{"num_hidden_layers": 24, "hidden_size": 128, "num_attention_heads": 4, "num_key_value_heads": 4, "head_dim": 32, "intermediate_size": 320, "vocab_size": 4096, "hidden_act": "swiglu", "norm": "rmsnorm", "norm_place": "pre", "norm_eps": 1e-05, "positions": "rope", "rope_theta": 10000.0, "rope_fraction": 1.0, "qk_norm": false, "attn_scale": 0.177, "bias": "none", "tie_word_embeddings": false, "parallel_block": false, "init": "uniform", "init_std_qkv": 0.0442, "init_std_o": 0.0442, "init_std_up": 0.0442, "init_std_down": 0.0, "optimizer": "soap_variant", "learning_rate": 0.00702, "beta1": 0.95, "beta2": 0.95, "weight_decay": 0.047, "lr_head": 0.00593, "max_grad_norm": 2.0, "warmup_steps": 200, "schedule": "wsd", "decay_fraction": 0.874, "decay_shape": "pow", "final_lr_fraction": 0.05, "batch_tokens": 32768, "max_seq_len": 256, "doc_mask": false, "z_loss": 1e-05, "train_tokens": 159000000, "max_steps": 4853, "dataset": "wikipedia_en"}
Each number is 128 + 32 x the weight over the matrix's rms, rounded and kept within 0 to 255. Layers, rows and columns count from 0.

# layer 14 MLP down, 128x320, rms 0.211, rows 0-127, columns 120-159
[[117  62 111 175  95  83 124 100 137 108  84 133 157 143 131 114 147 166 126 127 137 131 150 126  84  89  95 149 102  97  71  84 108 140 129 201 129 154 177 179]
 [145 152 177 171 137 190 162 141 130  62 154 158 107 100 139 156  79 101  97 167 112 214 137  96 134 130 137 105 152  66 149  69 131 127  77 142 100 149 149  98]
 [ 94  87 141 175  73 144  62 111 138  84  65  89 112  70 180 187 105  79 151 192 105 147 118 109 109 170 174 134 157 125 141 154 134 145  79 146  97 123 170 120]
 [132  38 141 115 130  67 128 109 125 169 145  64 138 173 124 167 116 151 103 180 147 104 152 122 136 133 125 167 123 105 114 139 144 162  91 152 114 127 112 162]
 [138 105 147 114 102 172 166 130  56 170 108 127 126 110 156 151  93 166 150 109 165 167  71 185 105 135 193 170  72 151 118 173 111 144 135 111 133 158 146 160]
 [128 159 152  83 193 110  95  97 155 126 130 150 123  98 113 130 137 137 124 174 177 153 178 125 189  87 109 171  93 131 129 176 106 167 179 127 150 160 135  95]
 [166 106 195  98  90 205 153 173 110 109 197 135  81 125 139 187 167 135 134 131 122 126 189 155 159 136 157 101 123 184  86  92 136 130 151  83 108  43 146 181]
 [119  82 118 142  80  44 134 139 144 122 128 130 152  79 192 144 120 126 163 194 104 103 142  92 143 143  94 142  85  75  98 164 128 157 176 138 118 135 153 106]
 [148 145 141  84 114 121 123 143 146 181 132 156 139 133 135 143  92 113 126  87 144 144 132 129  79 154 179 165 107 129  97  97  82  78 109 134 130 124 174 210]
 [110 142 149 118 125 158 137 143 139 159 137  89 126 133 128 119 175 150 128 112 185 152 143 111 150 107 157 127 117 145  72 149 115 104 140  81 157  74 139 119]
 [174 153 125 122 108 116  97 132 154  84  80 161 116 158  85 152 121  81  75  76 125 113 128 162 130 160 137  72 159 115 163 143 120 168 118 120 105 111 131 145]
 [ 93 126 171  87  52 168 104 117 111 184 149 117 150 110  66 152 136 147 122  70 131 116 145 143 111 151 172 103 127 161 154 132 127 122 137 126 105 106 105 112]
 [168 149 112 119  81 139 181 136 142 152 172 150  94 135 103 136 122 159 104  98 128  55 108 174  98 115 107 147  78 110 126 119 138 183 110 154 101 129 109 110]
 [128 182 161 135 157 172 156  82 231  64 114 143 118 111 132 174 188 174 135 100 123  83 176 123  85 130 132 113 194 101 123  98 108 104 155 133 150 136 144 158]
 [148 152 167 137 151 139 131 150 120  67 138 136 128  79 109 103 117 157 108 125 151 157 136  93  61  91 115  94 130  38  97 132  67  93 136 127 118 141 117 199]
 [145 141 124 108 157  84  93 168 157 114 136  48 100 117 134 129 128 111 143 161 148 172 103 127 108 110  86 145 141 101 129 136 153 128 157 123 111  89  99 119]
 [127  99  91 191 192  99 189 119 170 202  99 146 143 214 135 103 110 124 186 112 122  88 130 177 161 104  85  73  59 175 141 122 143 110 132 164 119 122 112 143]
 [134  99  97 181 160 175  93  73 140 154  58 119 126 146  59 159 125  96 142 218  71 132 101 172 117 166 124  84  60 115 135  97 161 140 162 159 123 133 121 126]
 [139  91 123 179 115  92 117 161 134 140 141 156 130 112 151 168 135 139 119 108 148 100 108 133 130 108 179 171 143 106 171  74 148 163 179 113 121  78  80 132]
 [154 165 165 127 167 149 154  91 182  74 127 162  76 183  97 112 142 151 164 107 180 221 168 108 153 101 105 134 152 177 152 161  91 142 122 140 181  85 160 159]
 [162 136  73 160 118 188  82  97 138 123 165  42 149  91 147 125 144 156  87 126 149 142 188  99 174  52 161 207 144 152 115 167 114 111 119 122 117 141 167 126]
 [124 125 120 158 103 179 177 114 153 105 135  88 148 159 170 125 109 109 103 132 107 123 138 206 158 120 187 142 116 149 129 116 101 114  26 130 109 121 111 142]
 [147 136 110 134 109 140 126  83 106 120 155 134 118 128 105 154 121 162 160 150  75  89 173  88  83 131 144 143 171  94 113 162  75  83 161 131 118 122 123 191]
 [117 163  88 120  97 140 198 126 137 209 153 133 133 140 131  83  96 176 112 130 117 115 156 102 104 149 114 149 191 115  89 106  62  65 126 158 135 174  77 143]
 [159 125 134 127 120 137 145 106 153 138 132 146 111 134 104 140 143 108  69 143 134 124 175  57 130 201 209 136  58  60 186 147 120 151 116  96 121 190 139 132]
 [ 79  76 104 111 128 134 156 128  89  64 138  86 205  90 173 120  91 109 128 131 124 199 111 152 165 163 143 180 151 162 120 160 110 108 120 120 154 170  80 115]
 [113  86 135 140 111 122 141 139 120 135 139 160 110  83  57 124 126  58  82 120 115  99 152  88 128  80 159 120 102 137 143 134 115  98 134 127 138 119  93 120]
 [ 95  95  74 127 117  91 126  91 122 125 176 158 150 122 114 115 115 129 128 137  64  90 108 117 192 135 119 117 100 103 175 138 126  99 186 158 111 133 161 159]
 [ 81 113 104 102 141 109 121 107  81 129  97 133 169 135 122 167 124 122 129 133  90 121 111 111 139 155  87 163 130 121 142  95 128 168 129 131 143 154 109  89]
 [110 167 147 133 152 111  90 101 119 148 137  62 200 121 147 113 150 144 142  61  84 135 116 154 143 107 144 124 140 182 116  52  92 107 123 117 110 169 133  99]
 [171 168 103 115 167 133 152 109 192  92 144 155 162  80 165 127 138 108 126 115 137 196 121 160 181  45 184  67  86 127 104 117 101 137  73  97  54 120 118 151]
 [103 127 122 103 108 140 179 117 119 113  89 154 194 185 137  93 141 111 128 116 134 157 115  81 180 115 121 113  94 187 103 125  81  98 146 103 117 127 129 137]
 [184 154 179  97 129 138 101 145 136 129  88 122 134  97 139 128 112 118 187 107 134 137 116 130 103  91 115 127 162 113 162 161 107 161 129 129 115  72 103 148]
 [157 125  72  93 119 138 100 124 125 156 162  90 125  90 110 179 152  52 123 130  86 127 146  59 125 120  98 141 127 127 141 156 164 168 134 104 217 143  69 118]
 [ 53 103 150 124 113 129 133  99  99  67 117 116 153 121 116  92 158  93 136 157  81 145  85 125 158 118 118 164 231 159 130 120 127 100 156 136  82 117 201  94]
 [144  57  82 109 136 118 144 107  73 144 125 181 158 114 111 143 162 124  36 106 104 137 179 151 146 204 141  82 127 110 173 121 149 148 230 128 111 180 169 158]
 [ 91 131 106 104  94 157 129  88 156 176 124 117 155 145 123 162 146 202 150 114 110 113 126 170 129 136 126 140 149 165  86 110 164  89 102 129  84 100 127 135]
 [109 139  85 152 164 141  88 117 159  91 151  97 175  95 130 110 174 150 156 119 155 166 193 101 136  97 168 127 143  93 107 142 132 103 134 129 144 137 123 151]
 [128 152 188 154 136 132 147 156 152 135 138 143  60 104 107 153 100 138 109  78 128  90 163 135 137 133 164 108 121 177 165  96 119 113 128 139  70  82 116 113]
 [112  77 136 199 112  89 178  46 137 165 116 106  73 148  91 167 137 115 106 132 141 105 124 163 170  89 148 100 113  99 140 139 118  77 169 181  98 169 114 127]
 [106 106 176  85 118 104 118 149 111 178 112 135 163 145 123 129  73 128 173 156  94 141 136 135 141 109 128  81 112 140 102 103 140 116 148  98 150  78 128  86]
 [ 79 158  82 133 104 148 130 170 115 108 194 157 125 119 130 129 133 134 136 161 160 119 150 160  86 139 165 136 121 140  82 148  85 121 157 159 190 176 139 131]
 [133 140 108 127 108 104 122 165 123 130 135 159 131 102 113 144 115 142  23 118 100 105  40 144 131 124  73 110 163 149  76 149 132 163 106 132  93 123 107 120]
 [171 163 118 148 145  74 154 132 102  91 170 120 173 176 162 110  80 172 123 132 184 117 139  64 141 112 135 132 164 130 129 152 133  95 121 101  95  79 141  95]
 [142  84 158 179 145  87 124  64  99  68  73 155 152 156  90  82 138 173 115 151 114  71 183  93 161 158 113 121 176  93 145  81  97 118 158 149 110 150 117 106]
 [134  91  24  84 188 134 112 106 149  84 146 122  88 112 138 140 150 152 115 146 161 137 170 170 127 143 106 202 170 108 136 144 163 174 137 107 157 144 108 105]
 [136 166  89 137 146  96 118 122 203  90 124 133  99  88 136 114 125 132 118 149 132 120  99 153 106 106  70  55 115  94 144 135 103 116 126 110  89 131 133 156]
 [ 95 162 174  93 126 129 163  92 150 131 154 128 177 147  99 141 141 141 140 135 125 189 115 102 125 147 104 126 109 189  78 127 150  97 144 141  85 141 109  98]
 [ 99 165 192  82 122 104 110 130 113 175 157 100 155  97 120 124 173  74 148 112 101 107  99 120 146 135 141 143 130 150 138 174 125 195  94 176 121 159  83 115]
 [134 113  83  96 127 155  81 145  58 140  98  94 125 123  95 140  87 112 135 113 138 115 128 138 127  87 185 109 132 130 182 141  90 113  82 134 128  80 160 127]
 [150 149 208  90 151  93 201 100 143 147 154  84 105 153  83 153 139 127 122 108  82  85 157  92 178 174  87 122 147 112 104 101 115 160  62 143 168 146 113 121]
 [134 133  54  68 147 178  78 170  89 194 174 108  99 154 171 113  93 174 187 131 167 161 171 142 135  88 107 166 145  94 117 170 137 149 147  69  67 178  91 173]
 [118 130 131 131 141 110 120 156 152 101 152 140 147 111 168  98 101 146 156 135 130  72 142 128 101 151 159 129 203  98 181 103 143 100 211 117 125 173  87 122]
 [140  85 131 117 122 134 122 190 115 122 127 119 126 168 136  89 109 121  84 116 140 140 134  94 161 185 136  78 137 147 143 108 144 141  61 102 152  90 163  91]
 [111 142 113 106 130 125 117 140  63 129 122 165  99 136  81 149 140 164 182  92 134 124 133 126 120 142 136 162 165 183 131 108 139  89 130  93 140 119 153 154]
 [167  52 128 129 127 128  57 104 169 156  25 177  81 177 115 115  92 137 118 108 113  65 142 148 163 136 146 131 146 155 139 101 156 133  88 161 136 175 138 113]
 [136 174 163 129 100  66 127 131 123  87 137 128 139 157 151 112 109 124 160 110 138 141 182 171  86 148 117 101 109 198 149 118 137 137  54 120 161 164 131  87]
 [103  88 156 136  92 119 116  93 156  81  35 118  97 189 122 140 134 135 145  71 192 167 145  86 185 163 108 100 127 104 139 179 209 116  89 167 107  75 120 146]
 [121 119 171 121 155  94  69 101 134 102  71  78 164 131 108 156 165 124  86 152 163 117 154 129 101 195 118 154 103 165  46  57 151 131 135 105 184 119 156  95]
 [103 107 176 125 111 102 121 167 150 149 178 137 117  77 145 127 153 188  83 162 118 157 140 112 173 122 122 146 189 143 179 164 137 203 160 138 163 104 185 149]
 [148 105 138 148 130 135 111 133 115 165 183 125 137 132 102 113 149  63 114 168 115 132 135 192  98 152  96 149 142 160 120 131 126  99 185 118 143 163 166 132]
 [113 135  71 165 140 125 125 101 192 135 120 113 171 128 124 175 116 149 123 106 113 112 120 110  52 129 147 133  94  73 155 166 135 120 147 124 139 183  79 148]
 [149 101 181 149 117  84 182  90  73 160 146 120 120 178 135 119 107  63  33 144 100  70 156 167 201 102 111 124 121 156 139 108 171 135 133 166 179 167  65 137]
 [115 115 174 173 133 110  54 129 171 124 146  99 123 113 217  95 142 117 108 142 115 170 209 148  75  93 115 101 140 164 157 108 108 121 111 139 144 168 139  39]
 [ 99 167 160 130 158 124 208 129  92 124 173 114 131 138 179 137 127 114  89 124  99 149 146  66 114 146 131 129 116 134 141 110 180 151 124 133 165 162 136 186]
 [159 164 127 173  92 134 188 106  54 110 152 126 141  90 146 116  91  75 120 138 158 150 147 158 140 109 170  70 146 140 129 136 140 114 142 136 133 134 154 125]
 [152 104 135  98 136 107 123 172  88 128 126  63  96 137  97 121 152 179 125 166 124 145 157 102 153 119 109 167  85 126 132 168 166 135 190 116 106 114 149 176]
 [148 111 105 137 166 144 172 107 160 132 131  89 154 169 138  87 146 127 146 176 147 155 166 158  78 108 150 199 104  78 112 151  92  86  92 189 132  79 141 160]
 [109 137 123 158 137  94 163  91 125 135 150 102 100 102 162 144 163  43 157 174 142 156 141 146 132 119 144  86 147 142 131 198 175 178 187 113 158 109 185 105]
 [ 93 115 149 187 144 137 212 110 120 115 180 160 135 130 139 147 140  96 125 132 132 179 118 143 160 149 170 160 152  89 137 133 159 117 134 175 115 148 206 112]
 [133 150  89 135 173  31 132 104 131  66  91 104 186 112 117 196 158  59 121 153 111 139 142 128 143 126 115 173 133 128 170  85 158 124 139 147 128 106 193 133]
 [ 87 151  90 114  45 109 157 174  89  91 153 109 109 103  74 151 150 141 135 131  84 103 210 135 133 127  93 108 166 134 118 188 171 105 137 109 131 148 145  74]
 [171  92  98 164 102  63 154 103  81 195 183 139 107  96 101 117 174 142 138 138 131 107 113 129 113  90 157 117 101 138 151  95 113 143 131 164  64 152 134  70]
 [134 137  99 121 148 118 133 158  55 114 118  48  50 101 117 151  91 151 139 132 147 110 101 127 107 122 122 156 181 155 103 149 114 110 135 125 107 137 172 126]
 [105 136 124 120  99 119  45 131  99 158 138 136 100 115 146 132 168 164 137  93  97  91 146 123 124 156 128 142 165 131 106 111 119  97 139 125  51 142 124  78]
 [ 83 148 168 159 165 170 160 152 120 150 149 151 132 103 159  83 127 147 131  98 172 172 136 106 129 189 136 140 121 143 102 121  92 127 154 177 155 137 153 137]
 [129  92  72 114 123 105 113 150  92 142  86 130 115 139 218 122 135  82 125 125 161  76  99 144 121 122 139 121 118 141 131 197 113 128 127  99 152  85 142  66]
 [117 156 106 122  86  79 111  96 162 119 142 114 102 218 155  97  74 121 143  95  87 106 126 160  98 169  90 137  87 178 123 164 123 114 115  60  59 156  77 177]
 [167 128 114 139 156 126 147 163 155  66  77 128 125 113 127 128 106 133 121  98 146 183 167 124 154 122 132 145 149 130 145 164 137 119  89 126 150 115 147 118]
 [ 95 148  91 103 161  63 136 144 138 140 167 120 137  95  76 152  61 152 112 160 147 136  96 133 116 164 179 165  66 153  89 129 111 150 157 154 135 172 131 100]
 [126 103 108 179 235 138 136 215 138 142 120 119 159 152 187 153 129 146 168 113 160 142 110 136 152 151 212 118 133 175 144 146  81 128 120 166  11  83 144 193]
 [157 211 125 133 172 175 148 126 117 106 155 132 146 116 128 123 169  84  65 139 167 163 121 138  96  96 144 122 106 141 134 161 116 135  78 121  84 123 144 105]
 [169 100 132 141 172 133 143 152 148 131 161 122 140 106 156 108 107 153 112  97  89 115 143 115 133  93 122 158 134 135  81  78 124 129 141 204 146 161 113 196]
 [125 145 128 122 132  94 145 114 131 178 153 152 176 166 106 179 141 166 163  91  69  78 112 108 115 142 124 140 116 161 157 173  83 186 154 153 133 207  94 122]
 [153 120 147 116 173 127 145 143 117  74  33  71 209  72 124 139 158 111 119 165  47 140 174 128  74 154 132 110 101 136  80 190 184 114 200 163 146  60 168 124]
 [ 91 139 145 141  81 123 147  90 124 136 128 100 116 102 119  99 116 135 154 164 145 143 133 153 133 135 185 113 121 160 101 179 139 155 144  74 140  76 124  91]
 [159 100 114 154 141 109 171 103 188 103 107 121  67 115 116 172 103 153 128 106  99 104 100 114 132 119 113 102 153 127 122 172 101 134 127 126 116  99 129 204]
 [158  65 102 114 158 174 119 143 118  95 132 145  81 156  89 157 145  89 127 135 200 133 195 100 160 143 122 115  92 143  98 112 127 143  83  61 119 180  94  91]
 [ 89 131 104 161 102 153  95 118 124 137 165  67 126 104 110 112  63 143 111 160 114 121 106 171  80  90 110 100 158  84 104 151 106 127 165 129 182 112 138  65]
 [208  90 171  79 125 185  92 145 157 102 134  80 177  92 143  77 181 105 190  35 147 110 173 189 113 180 170 177 181 150 194 146 137  92  98   0 152 100 153 135]
 [168 107 101 155 100 109  95 154 119 121 150 123 174 137 111 147 101 168 167 165  72 190  87  58 130 132  67 144  96 165 145  94  84  74 117 114  80 102 116 149]
 [ 72 123 131 130 144 147 145 145 109 127  99 176 138 162 110 173  96 160 171 131 174 162 156 101  85 122 145  98 155  85 153 140 201  89 112 141 161  64  47 110]
 [138 109 118  75 199 174  90 155 120 174 169  81 123 118  77  99 115 107  78 102 135 157 169 149  60  50  76 135 165  77 163 117 156 159 146  86 175 136 137 114]
 [112 102  85  82 152 124 136 143 113  99 108 131  79 128 134 138  79 134  93 122 178 140  94 144 160 169 101  76 141  96 147 145 116 125  83 133 122 135 124 116]
 [103 166 197 173  83 110 141 100 133 123 109 153  91  77 153 142 158 126 141 140 190 157 160 183 119 162 126 162 109 126 137 101 157 134 133 130 103 128 148 122]
 [121 168 101 156 105 134 110 162 103 112  93 117 138 105  88 161  74 154 181 105 118 111 161  80 148 146 170  87 140 153 141 144  84  89 132 153 143 146  76  88]
 [139  88 151 137 127 146  72 154 140 115 122 212  65  95  97 151 163 166 111 132 171 118  88  45 166  85 153  87  57  93 154 178 106  98 112 104 104  92 120 170]
 [145 110 148 137 158  91 114 147 147  91 136 110 150 168 138 109 144 194 104  93  93 143 126 126 169 119 107 151 125 118 112 137 164  99 132 145 112 118 178  62]
 [ 91 162 173 142 101  84 112 158 135 137  79 138 104 171 163 149 110 179 144 184 141 135 111 163 156 131  63 118 169 122  88 173 160 137  72 166 116 104 140 146]
 [139 143 106 110 138 164  91 119 119 117  90 110 170 182 168 133 148 179 129 107  99 146 148 114 154 129 102  81 182 111 104 151 124  50 174 157  96 152 135 144]
 [ 98 159  89  93 147 106 151 189 117 138 124 123 146 137 150 172 169 138 133  73 145 130 188 146 170 133 111 151 140  89 135 150 145 137 140 181 132 155 150  99]
 [156 145 138 158  67 154 167 181 141 144 157 183  88 130 117 112 149 125  86 173 131 102  68 167 127  69 144  66 124 159 149 117  99 117 149  89 198  93 166 163]
 [ 89 137 161 100 117 179 105 165 121 136 130 129 125 152 133 139 114  83  43 160 174 146 155 190 191 140 136  79 145 134 143  97 168 125 152 126 114 176 141 128]
 [165 121 148 179 130 108 126 156 139 159 159 162 169 103 143 126  86 104 143 117  94 142 129 133 124 119 158 215 168  85 159 124 186 156  95  56 165  99 151 152]
 [112 201 106  82 176 129 202  86 198 123 143 146 122  95 162  88 114 140 190 152  74 104 136  93 147 101 116 153  76 151  90 126 117  89 112 170 167  91  64 112]
 [ 84 146 106 116 155 125 163  95 123 126 139 101 107 157 131 152 113 125 124 150 173 112 120 150 142 135 150 114 165 180 117 142 128 117 144  69 157 155 145 113]
 [190 141 188  85 109 170  83 149 113 179  91 126 100  90 146 104 166 110 168 121 162 106 159 149 102 146 183 142 111 108 115 107  27  80 119 156 132  92 186 165]
 [151 112 149 142 126 102 134 147 163 159 167 127  86 138 148 125 155  96 158  99 192  85 142 132  63 135 186 136  88 156 128 147 138  87 105 169 133  89  96  79]
 [124 133 175 107 117 146 114 133  87 132 105  64  94 165 151 113 152  99 125 146  69 103 167 137 132 129 148 169 130  97 124 154 199 137 127 176 163  83 155 176]
 [ 85 151 136 151 173 126  91 147 141 151 119 153  92 136 107 127 154 144 123 187 118 146 126  80 149 123  94 160 192 146 107  67 171 132 141 194 134 117 148 129]
 [154  94  97 121 134 152 205 138 148 118  58 134 115  84 127 119 135 124 142 136 122 102 132 103  59 111 104 103 102 128 108 128 143 132  79  81 150 108 106  88]
 [ 89 114 156 137 132 103 107 179 179 131 112 138  85 133 128 114 137 131 128 181 128  83 121 135 120  96 120 119  75 129 104  62 124 100 204  67 112 123 139  68]
 [122 109  86 111 135 119 168 128  89 145 144 112 175 193 121 133 152 117 130 155 106 120  80 134 177 137  83 123 149  81  72 133  80 102 137 137 112 134  40 117]
 [127 138 104  86 205 136 187 118  99 122 127 108 122 130 123 162 111 148  87 124  78  73  85 135  95 115 136 116 132 101 132 143 142 152 165 165 105  88 110 194]
 [ 78 131 143 110 177 136  47 125 116 100 118 141 184 238 196 106 107 123 160  82 100 112  89 123 165 138  94 147  78 141 155 174 119  92 125 166 150 142  65 135]
 [150 143 138 164 133 119 177 135 143 153 170 156 106 174 164 123 179  85  96 109 138 199 177  88 161 182 137 176 164 128 160 122 191  90 128 136 155 143  99  81]
 [138 141  86 132  81 179  93 176 147 118  99 127 178 166  90 151  83  98 222  80 171  91 126 105  84  80 111  96 122 135 131 132 125 126 159 134  90 145 152 130]
 [124 125  96 139 101 120  92  76  98 137 196 118  78 159 135 142 123  86 135  90 131 139 131 224 117 120 157 104 101 172 126 110 157 138  80  76 208  75 173 109]
 [ 86  89 179  82 171 128 128 167 107 203 119 122  86 135  98 138 103  98 151 130 138 185  75  66 111  66 129  89 136 124  47  92 110 125 122 126 129 131  98 107]
 [157  98 110 162  72 134 159 140 114 170 123 126 148 113  65 129 145 131 161  98 118 126  89 112 105 121 143 141  97 139 128  83 138 111 131 173 161 155 123 141]
 [ 80 105 176 111 106 202 122  88 152  83  83 106  82 120 160 116 112 119 155  86 107 100  82  77 101 151 130 118 131 121 113  88 141  92 152  90 112 135 157  87]
 [ 90 115  75 175  99 179 191  80 152  90 116 117 145 114 109 108 137  93 166  70 148 161 122 127 112 165 115 137  80 133 138 103 115 106 111 115  94 125 137 133]
 [ 86  79  71 114  97  89  70  88 114  85 121 143 101 159 109 104 113 153 184 115 102 151  90 154 116  86 124 124 135 140  92 122  85 107 155 131 146 118 130 148]
 [109 101 136 151 191  90 213 116 154 108 117 125 133 198  48 120  76 102 112 140 121  47 132 142  53 145 169 127 153 139 141  59 192 132 202 154 159 114 174 123]
 [126  24 126 117 133 131 124 152 117 110 106 173  95 122 113 155 147  77  98 129 157 130 198 136  90 156 133  73 169 179 140  95 131 161 115 114 117 141 135 161]
 [ 96 102 162  99 173 138 131 145 174 134 145 163 124 107 139 120 131 132 142  94 158 125 107  93  66 142 133 153 135 117 119 161 108 122 117  81 138 106  90 128]
 [ 97 118  99 178 133 139 111  92 135 127  95 190 157 138  99 108 129 138 143 158 106 113 136 141 153 124  95 118 141 122 135 106 118 109  53 146  88 111 107 123]
 [180  80 154 138 152 131 117  58  91 114 170 115 159 105 107 105 100 192 148 155 103 101 132 101 194 124 178 133 108 144 152 171 102  89 126 127 113  75 115 122]]